Each number is 128 + 32 x the weight over its row's rms, rounded and kept within 0 to 255. Layers, rows and columns count from 0. Numbers have three digits each. The size before them is the row's rms in percent of the matrix's.

# layer 7 MLP down, 192x384, rms 0.0611, rows 107-140, columns 192-383
107:125118168098122113131130168158063142121121104110028120148136131143112145124173082185152088106129146152165121161161094139087125100137090103084121120104133109147091154141134170123148099121096108090106120122125089081076166163097158114086120126082143203140082120135135145103124109216058198095146133150155085067098131135144089075116175156146136165151114221097109136085128120088099164152103100122136126109148105142156142114144126133125150155133105097170124160162158119110123126117104158151140056170174096127089101084124180143159168104151114093093104171151103086091140134166141137189
097:165092176114094097111193135125121064114118215167136115142046186087071153136079138095082134138118111105088081128115140115083092171156172096094066151130154097159152172086127154161123106094082142174109087123172107127120086151156093118152105136167139062169112156155161209113115175084066145122144119101167120180071138138185188080142109151111083134155115127142132117094126154100133112124109098141196089132128130106035135120099106084146115087096165129100198106078129183126084101122177143101136107067115108154162137126126106047101082090139119183121148120138133158142100125071194101112
093:093132194169149124078139136197067109105122075102104137145175120125102126137143122199124119149055097111065148133143149201084113121127135097114076136142144091148126046117090101094168141085114106106195180068172136120113108107053127156148141083139166191146121097163136128064139118175145109150158159114105045115142150103157115140130111164096116130141139167150048129122161165134043149102158163122176158104116137168161135165146083059112142166133114154134123159114145060141173142096128145173059133129138096118131141130134178122108120099165069139114101089141108118131111108142140197089
100:176089142082193150129114113144114110138180126153126109107165077150106117151090116182119166177172068171112072114097177150066154090144114097168089123088140107128153139133097109175122112134139162114047140173137159127083128098133138136064151117124152185153150131142085144151057075139083107105087124078143175149123043141154103166136146192138124153115164129146058096131158116183148145186106126085089141143111143092124158082134126181111158132117084138145136173080131141105124177155150196133105137159164138123169091076071137169095099047101166156204165100147150143150083139123110144068
098:152118178139093149107143142152118180131181155083099105137142129122126042139114110175154158116095164127116096140152149107141164181128113133128182087131118172185111144149149108089114121083155103118102115124080125099146120113142097141121106143119132158068129125100140134115118135080116137154142141133077063124173123175108153111126135093102138135128110143147145135155092098116120113138082168081123149122098125133108106118185076158051139150153136119095122157195110102113131137117205126085127209152170154130119146056111090127162134167147082162107195093116090170134153153108156118048
092:177126185140125125139147143198066137032142134144146106180058102162176115131182137124079106110142098058111158171126150155145168133118115103150095151122137147125131105154168164164198152095121100137096123088119105140074122139073126114179119070136158090081148128124064120107171122176132138138171110122111117116100141109142100159087084139117114129127154165178043077100144138166127129164110171102144126126147175098105189133066139093142174131178104037152150152061136075115170100135101133163108165121109060160077174106112203131106084099089094104119127120091167171095179136149114075155
104:179118118106091130192147120128110178130111138136125178109145094144182136125134132074115146160191104052136170153065083125123137188084123111142141131129123178111146184144137126141087199160074108102140091115130151136154140163160089111136141146147123094098170160126148164138109140137121133098172113058112120188048127120065173094121154121156104096150175101136115117098171128113100104136121158169064133077136104083130169162110150148077174196139076187125136181137080075091132175174112105160155161079145069092154145181108156145192125164099115071169122104160208103158130123112128146051
095:155214130156118189165114104204082144104128087117137106118165087124177110153128086133070149150143125140150162176053111128156123184090095131112133129127095102185162142150173151083112118160159087103078094148175104138129142133157175129109153080128126134123139111169100043123180118114177105085125087087119124139094144123113155174188087101179191116151147140145129100157169129140167117162133172101112113140185170147141151122138137134175111134149153165093157114202171102111077054118128114152118174113122123154046115190151135169181102128068092130134127091129157122134149141117071140107
097:133132114105080155117123121138176128163103142160104133129180129131075071145123173108141171153126151118165097153130118154128179149113102089148123098107145129123108079114123140076128135138000171174134170094069088097129112158099097161148147122138123172105146134128069138119072201101141095100091116084081173131090158106071109096104147137135137184073131051157131179178147069133153077141194103152068176110163174061121150095151091132129142091142168128111169074125154124130082081131095116133135140148160101115110133061132121136081120168065078109126133130085141099072158129113110128158
094:168185149107147221144100092105153144126109125065113143141149183104100097176133131111106124122126135138181141159135150181121125133095126141131085117166099092133131145148113123100151155145107137133118086153135110092133143108196101068129103171108126138108168133155069079164124117128118179152100152054137120190190136142122156157186064107105135149112171119143095174152236163136117118143115116048168170098155171091132181147130123144084131111144155106140080153139143134089147129132204144171145129108086154074066167140113104184156102081141170118141108146057118164151127156172168107125
100:184060119079108145119162127122178104175121122116115121125115141107149076133126123135113114164115154143130140108134073107111113060120164138161156124163119153140168095168110148100163094159188154166106154173127154111131117080181135130122058122129114122159124160147073083132154116078149130173118088084147152115109133126130185186113114102180113178111124102125096187215151158112185155166160124132093151147152157072144144122151136142072122112125159094104109090143147167095056096106165111113149139089141146132103089140087129173176117180125162089159104112096082089106154121085169110160
100:145123224146157096169046125184117131197158094130130076105099104123138142113164162074171111099123147076158135120072109148106124162133126098117099110155123167130105128148157067047104165172161139137142172107117119161113104071147094195160111186168096091091118120139159102138176112145147126123084156209172133098091103094100110168145101107143185151162119096179174096168130136126123109180119106133085121111117082207170125127114086162159111085126192109096156111135112158138057079190153080111124124186125137132136102126159143158129154155142091069085108180146158136154136119138154061109
096:123099115138137132104118126111136072155136098115128115137106088102109167110083201121202180085198139098119088149112188079205133112166150164139169163088124097182106150165131120154102130138164157062144166132173157115115147117118138119089134099178162153189141154159140108165079188071074086084191136139174170132127103150164154064166122100152148158129106156177111119068106102132103117120124042178106110090158145171084130126133157141153094173180106155137125118138150129180110135083119167083145154136161145083116167100147134159080132184109157095088142113155117090096135140143104099128
096:060106097103147130099133098108137102129108154164131125193073112126123175132132153139149130124161146126107148082133198080066144142127155104085123092132109178133255159145119086136133069126180132140159129112116149099202149133122108147091089154119173123143166170100127186109121163110039106166134098085160107126109148134119163107099132135137185121111116120221103107083115119101154124088179121130139144094072091174160146133152106030106130104172153112130090124172107136105185173106194139156151156184179082046172137097129145145148140114143099152162132181098095070102050111099124101140
099:129069096152136154097145176138132081113126122167146106122109103126104121123178060098150109128132110130131124185128189152085181090109114123093130136189159190138069120120158106093242148223193186112153091123109128141145132125118146059145146140131154130158131106099113064142162082124143148127156173141156123117063120160170103114115108161098204135168127110140185126101132174159148123122149204136083120124116126152158074135123145116124109106161139101114079135122123138076149125135137140160070115190154112132113101150161108143147111157093146079158112129142201152173145177098092083183
103:141107139148124127184129175093156085195181133142111129106118128046109106115154121131102128117147136120099124088121108104152113137130115144182127117140111107178133157067116158099116172154134056110148121106093108045100084097150150150124194150112146119151099089073159149117078170060128116184081136137125118095129053152098135195181111086101103072080098130086160151158116080112100079129112118181044161183112128103141130113117139105117074127101117084085068089137147200088186133104166183102091142110109066137104114147094074129108170131174086158160065143060089108105086077123119169164
099:120207109150077105055138078165128103103123015076119149141167166097089131113073132237187064093114100153083166129129166137174097164070099157158174136102166076100135124176173092111167125113098130130129116131142127154134168154118152163106110136094094113146120123133131063108133172138154136096146113179121125112138125236132124100114120130132082144124142130114149155142130157110116078186145133118156106090099177129078150149119127102123116094166140101127147118108169128137179130129157065108098114083154189129161151138143202080160104101099147154076134170097120105135161087064133136116
104:194167197129158104143068151150148121169117112129140124148105135115173163065182074121119097166135153141094105159120108137139132122121186135097109160110079170131122161194135100138107105118119105147103154101147175136122129093117104149096113084145089157079096132101141134154133061199188118140143087101167085042151129087116078159138129134129164105125148158132135144135134189161136178146073153126144131164143132080132102127139119139111097125145152070102047141114129133056118099170129140167082119093154105111110080115158147188149110150098135160098098133143136105137142176108153121084
092:142148156127138122115058226136096106105148123181155073175149124068078112118175093118163124121173105174096142157155134150092144146169136137122127180066133194124084155130132122125121099178125186179162108184137112157185178176103118219117095138132147167148148097133113082130132126147124141081117140095086146106091115120173110092160167112140102122179142144127157096070081100141090067120093066169152093125129117124141147127125080116149129073136098177159154081142115103174084143194112148169174103177085120100150120121092134150114136137151128030110102090113158111162131135106147134161
105:110110101155071110184134119222135114135094121100152086146146066128146175116110143158170136171171063126144087168151163155128119162143182127142155089110162135174108108145140118152169114190083102088184098169141141169128089131092169106094146112158134122112145134198075111110186154143127125164214104143139076116150122147145165053133152147113150109156124138136147075114141156107102120171120147106162098113123159145116152127062150108077111133120139133146151144139127138111147164183114166150123149185151053130137133115168164151161066158108152066095139133194109125089192140073134152109
101:164150097202114187115083114162094158066158032196149093114142177126152137130121085121142092190110161142181144134084110151069135091112123126117144091106198139161080124166122143104126098125131113107155106104155126112197157147141168153141172116113135120110137091136132150151190061176176094129121164176131071083091141102107128154117126076152147118156158066124142124101147142118122100140113126122172149119121109164120072145097110200199142083121168136120113112168178098076047141186113102188099187165079092120098114152104147136135106148107131136130122096114106121124152151105085135143
096:118219165106151081106143157139159111130146121098129079162151171155138185168132140196086124139144135136142167157148152179119089097140128119135157104135139113115121142109070099147055167109163178120067124098118157145070188093111146099109115078151129163081143203171147169142090100141086175049155159118106115186134127129179151156071113146188148172144135122141102085120157119118107141155120136160183137133134163129160157144125083169130147119094090103144120141107136132166101168136132118137125177127160157129098160082140139114103152078133131106056183116170140190082074163161167123115
097:198113230192170099088073157155168135136154132082113152088151106186125167131125103122091147142137075114042164127108161149113136115107137101173192153129112130120164134081146070142136143075118140155156052119093131172150184135189185122121128101125169126102137168152127174140111117130173075130109153116092095079155091117188145146106124157112116116129139092137165114176146120106174174107104163141096119154110088143163173131112106159061123162181149092148098133107158132112125122119121125156095106215166127071158096123127126140134107096099129143156132119162105154058102154081140117101
091:114133147146124139102107076146120124120115045183159102118117122128103119086181148142080174143143131115166150157117123121137148111169181096142116131103118065112100138116143139136148145075080103107153118087133065105161140114107090239098126147100114181143070139116161200092178054146172089172135104110206125123123065091130071202101075140136130089188089158131116146171102126094164179171153157133079152160136110131114091111159125145125160099136129119161110055113184142108109112145104079132090159097130147093142148083090150136113096101180124183080084129111125108089097134170169133166
106:052118116134100120083117122173115156127153047151094126152145164192093158151082153126146110130105154105109135096106107171106165123086119135112174119117198115150170068100117156150113092142107024129126122149076144168109167117103194134127185168135185184125170085148159152134144102122101144095145131081121189175140179147097139088145163116077173164103092152100132079083078112133118131102115088135141090122130162126153137144103078099135132117131127209110125150186148150106180178158095082093183139143142151088151167154150129090167120128139083130091108142093127130152126109127152158128
104:059132132173164119140106156118120161075118077131105140158135096117120125168147103173087145101102114200139158115084144091121108110112090137141136121087051182147110126182142109102158156153105124096136094064104202075076119104086133152087142106058096175184137123098144140138150090138149152125136124133137096130107161077127067099140098222184068125161120152096103126086147145120105150109132167166128175143113144164188140124160196183093107144149177125102126158151126081047122133126139103133111160111118153186141126157196102153069120080123055171177076129224159130085092131134167124123
094:096112195131144036177168124132127123105163143118144125063081133134165134202099138152145120167112147172105116156157158158136115110107119131133181106111190106141174148142157150139077140121137132120108121105159150074128150210086088168185129121138190132123125108090111125075142107174109086081107167140151151167119150106040134184091088214130178163162094114102164093063121134110127131089174152189166093098103109080107083116127090144086114162119134154101156169098105159126094116152117089176176159166150081081111139116132108133133134092154097118132125113187138127154142128161108131194
099:140154117150137143182139159131174132132206147110105163121133127134162135171138091128171128142074097143133119147119129124101142130096129176125124132135138122056154120164179100147005105158079180113145101116086173166121125177125141100093174085105117147148102140087100136091140110081083176083135135134142121081122187127113118167192107189175098114206146145199163074164166131119130131170131131103159104079159128166128123141093130134108150133107102184119135153134101083126115134133134136177144167098176139120178105118175081173141142117114150148130129078182117131149130130118111175151
106:102108105122140206073140104129124145144087139124165137143140176106110157149078099132178144078156134155138196095126085127096110132114164135129164112098104110126137068134110117130179086098136120108181164135082180135156156192099140130130108181090182187143160157151090140150190155130163132115153125135154163146093131080122141020133117109115138118158128110221091136176077123095119176102157104173099134143112173174147108130160182094168091121182153175126149113129148182156041141067138117098162103132167129132142144105110181187169109165121134191115159188167162153099097117085122152167
103:151086102114126105135110112110157144217105122122083175125119108144122111071162117134161093127142149108109002131179097133099131082109179114168173134132187097168085166142086163113170111181112198133104133102073152126075158157146147137136091159117150123117114088109148098104122064091108103158072176152140152088175168146060100110124106125153103165074106104116113101163169129109086124171158120108128155149106121154088089057172050144136137091120142106117107159109160155137152072157161171118136122109135183152157096147096085131121144116152171068070107157142139105113114066123140150101
094:148139131111165147136168125173121101169095153098167064121078165124083153120065161102072120094059095125161169119101137067149176111108169093173105124088155066093046109069149164161190095161149152090093095119099069085092113095098100102133093174077126133140086144107145072113142182080094106135131090132139108097102154128132125084061118139127144109113117144129128097122117079109129125165106108114126146139190152123161129171112119136114156119148099143117074123081171126106122073122116136150134129164111086179103123173085136103101178128193153195112179100118072112187135156136123161180
101:122113164199088149093078094151122127096130089095144064113170154114048112127138149114101111169097109069139121192153192147086103095129113081175170158144156093142170137193097156104146117199110116116114121117141071147181143188158090147136156150184153169157089144172134117114171190160129128090157130113103104171148160080191144128154162073151147128118163110148115054149135147128115080123123080092173180130094080137153105141088164117136188101167161164120135167162144120135115106125113138115091157083120084122107127170187097152169158130087084130103156130098108119122139188146150127129
102:054145128138109187128143091124112091156103132071168098070119110088092128144127111095132157160082140125079156143151132157184128110177149140156160180128064138108134117142112069069135107141159097158205125197132080157213187126126139163077131128143103098097091167083124125131160119143159106110133097078160121133115094124171122096207129142171147130138165172165081121138097158165157117092145101132161117053178188154117159203092094087104170173149137119168067129142171118099129145127079149128171122148125094087116126117048111118149090117140130233144088084165148136085088084125098064098
111:140108184110132151126138150178132171099134102156113079106160157143093173120126155122137114136122156133145118083126099143103166148087144150143130113148127114161126117142072146115130111130189081167139093138132127082162109124181143136109082163165117161184103092130082146074151134127122098229162127099090070124059049080091106110070101171160111154092160106155139160082160113147112211128148171110076133129133147118160116153099164173116152067119144114168116134134142120051133138155081121139099115185135137124152163091072132122127142054126139154168136113155106175103161072108087117125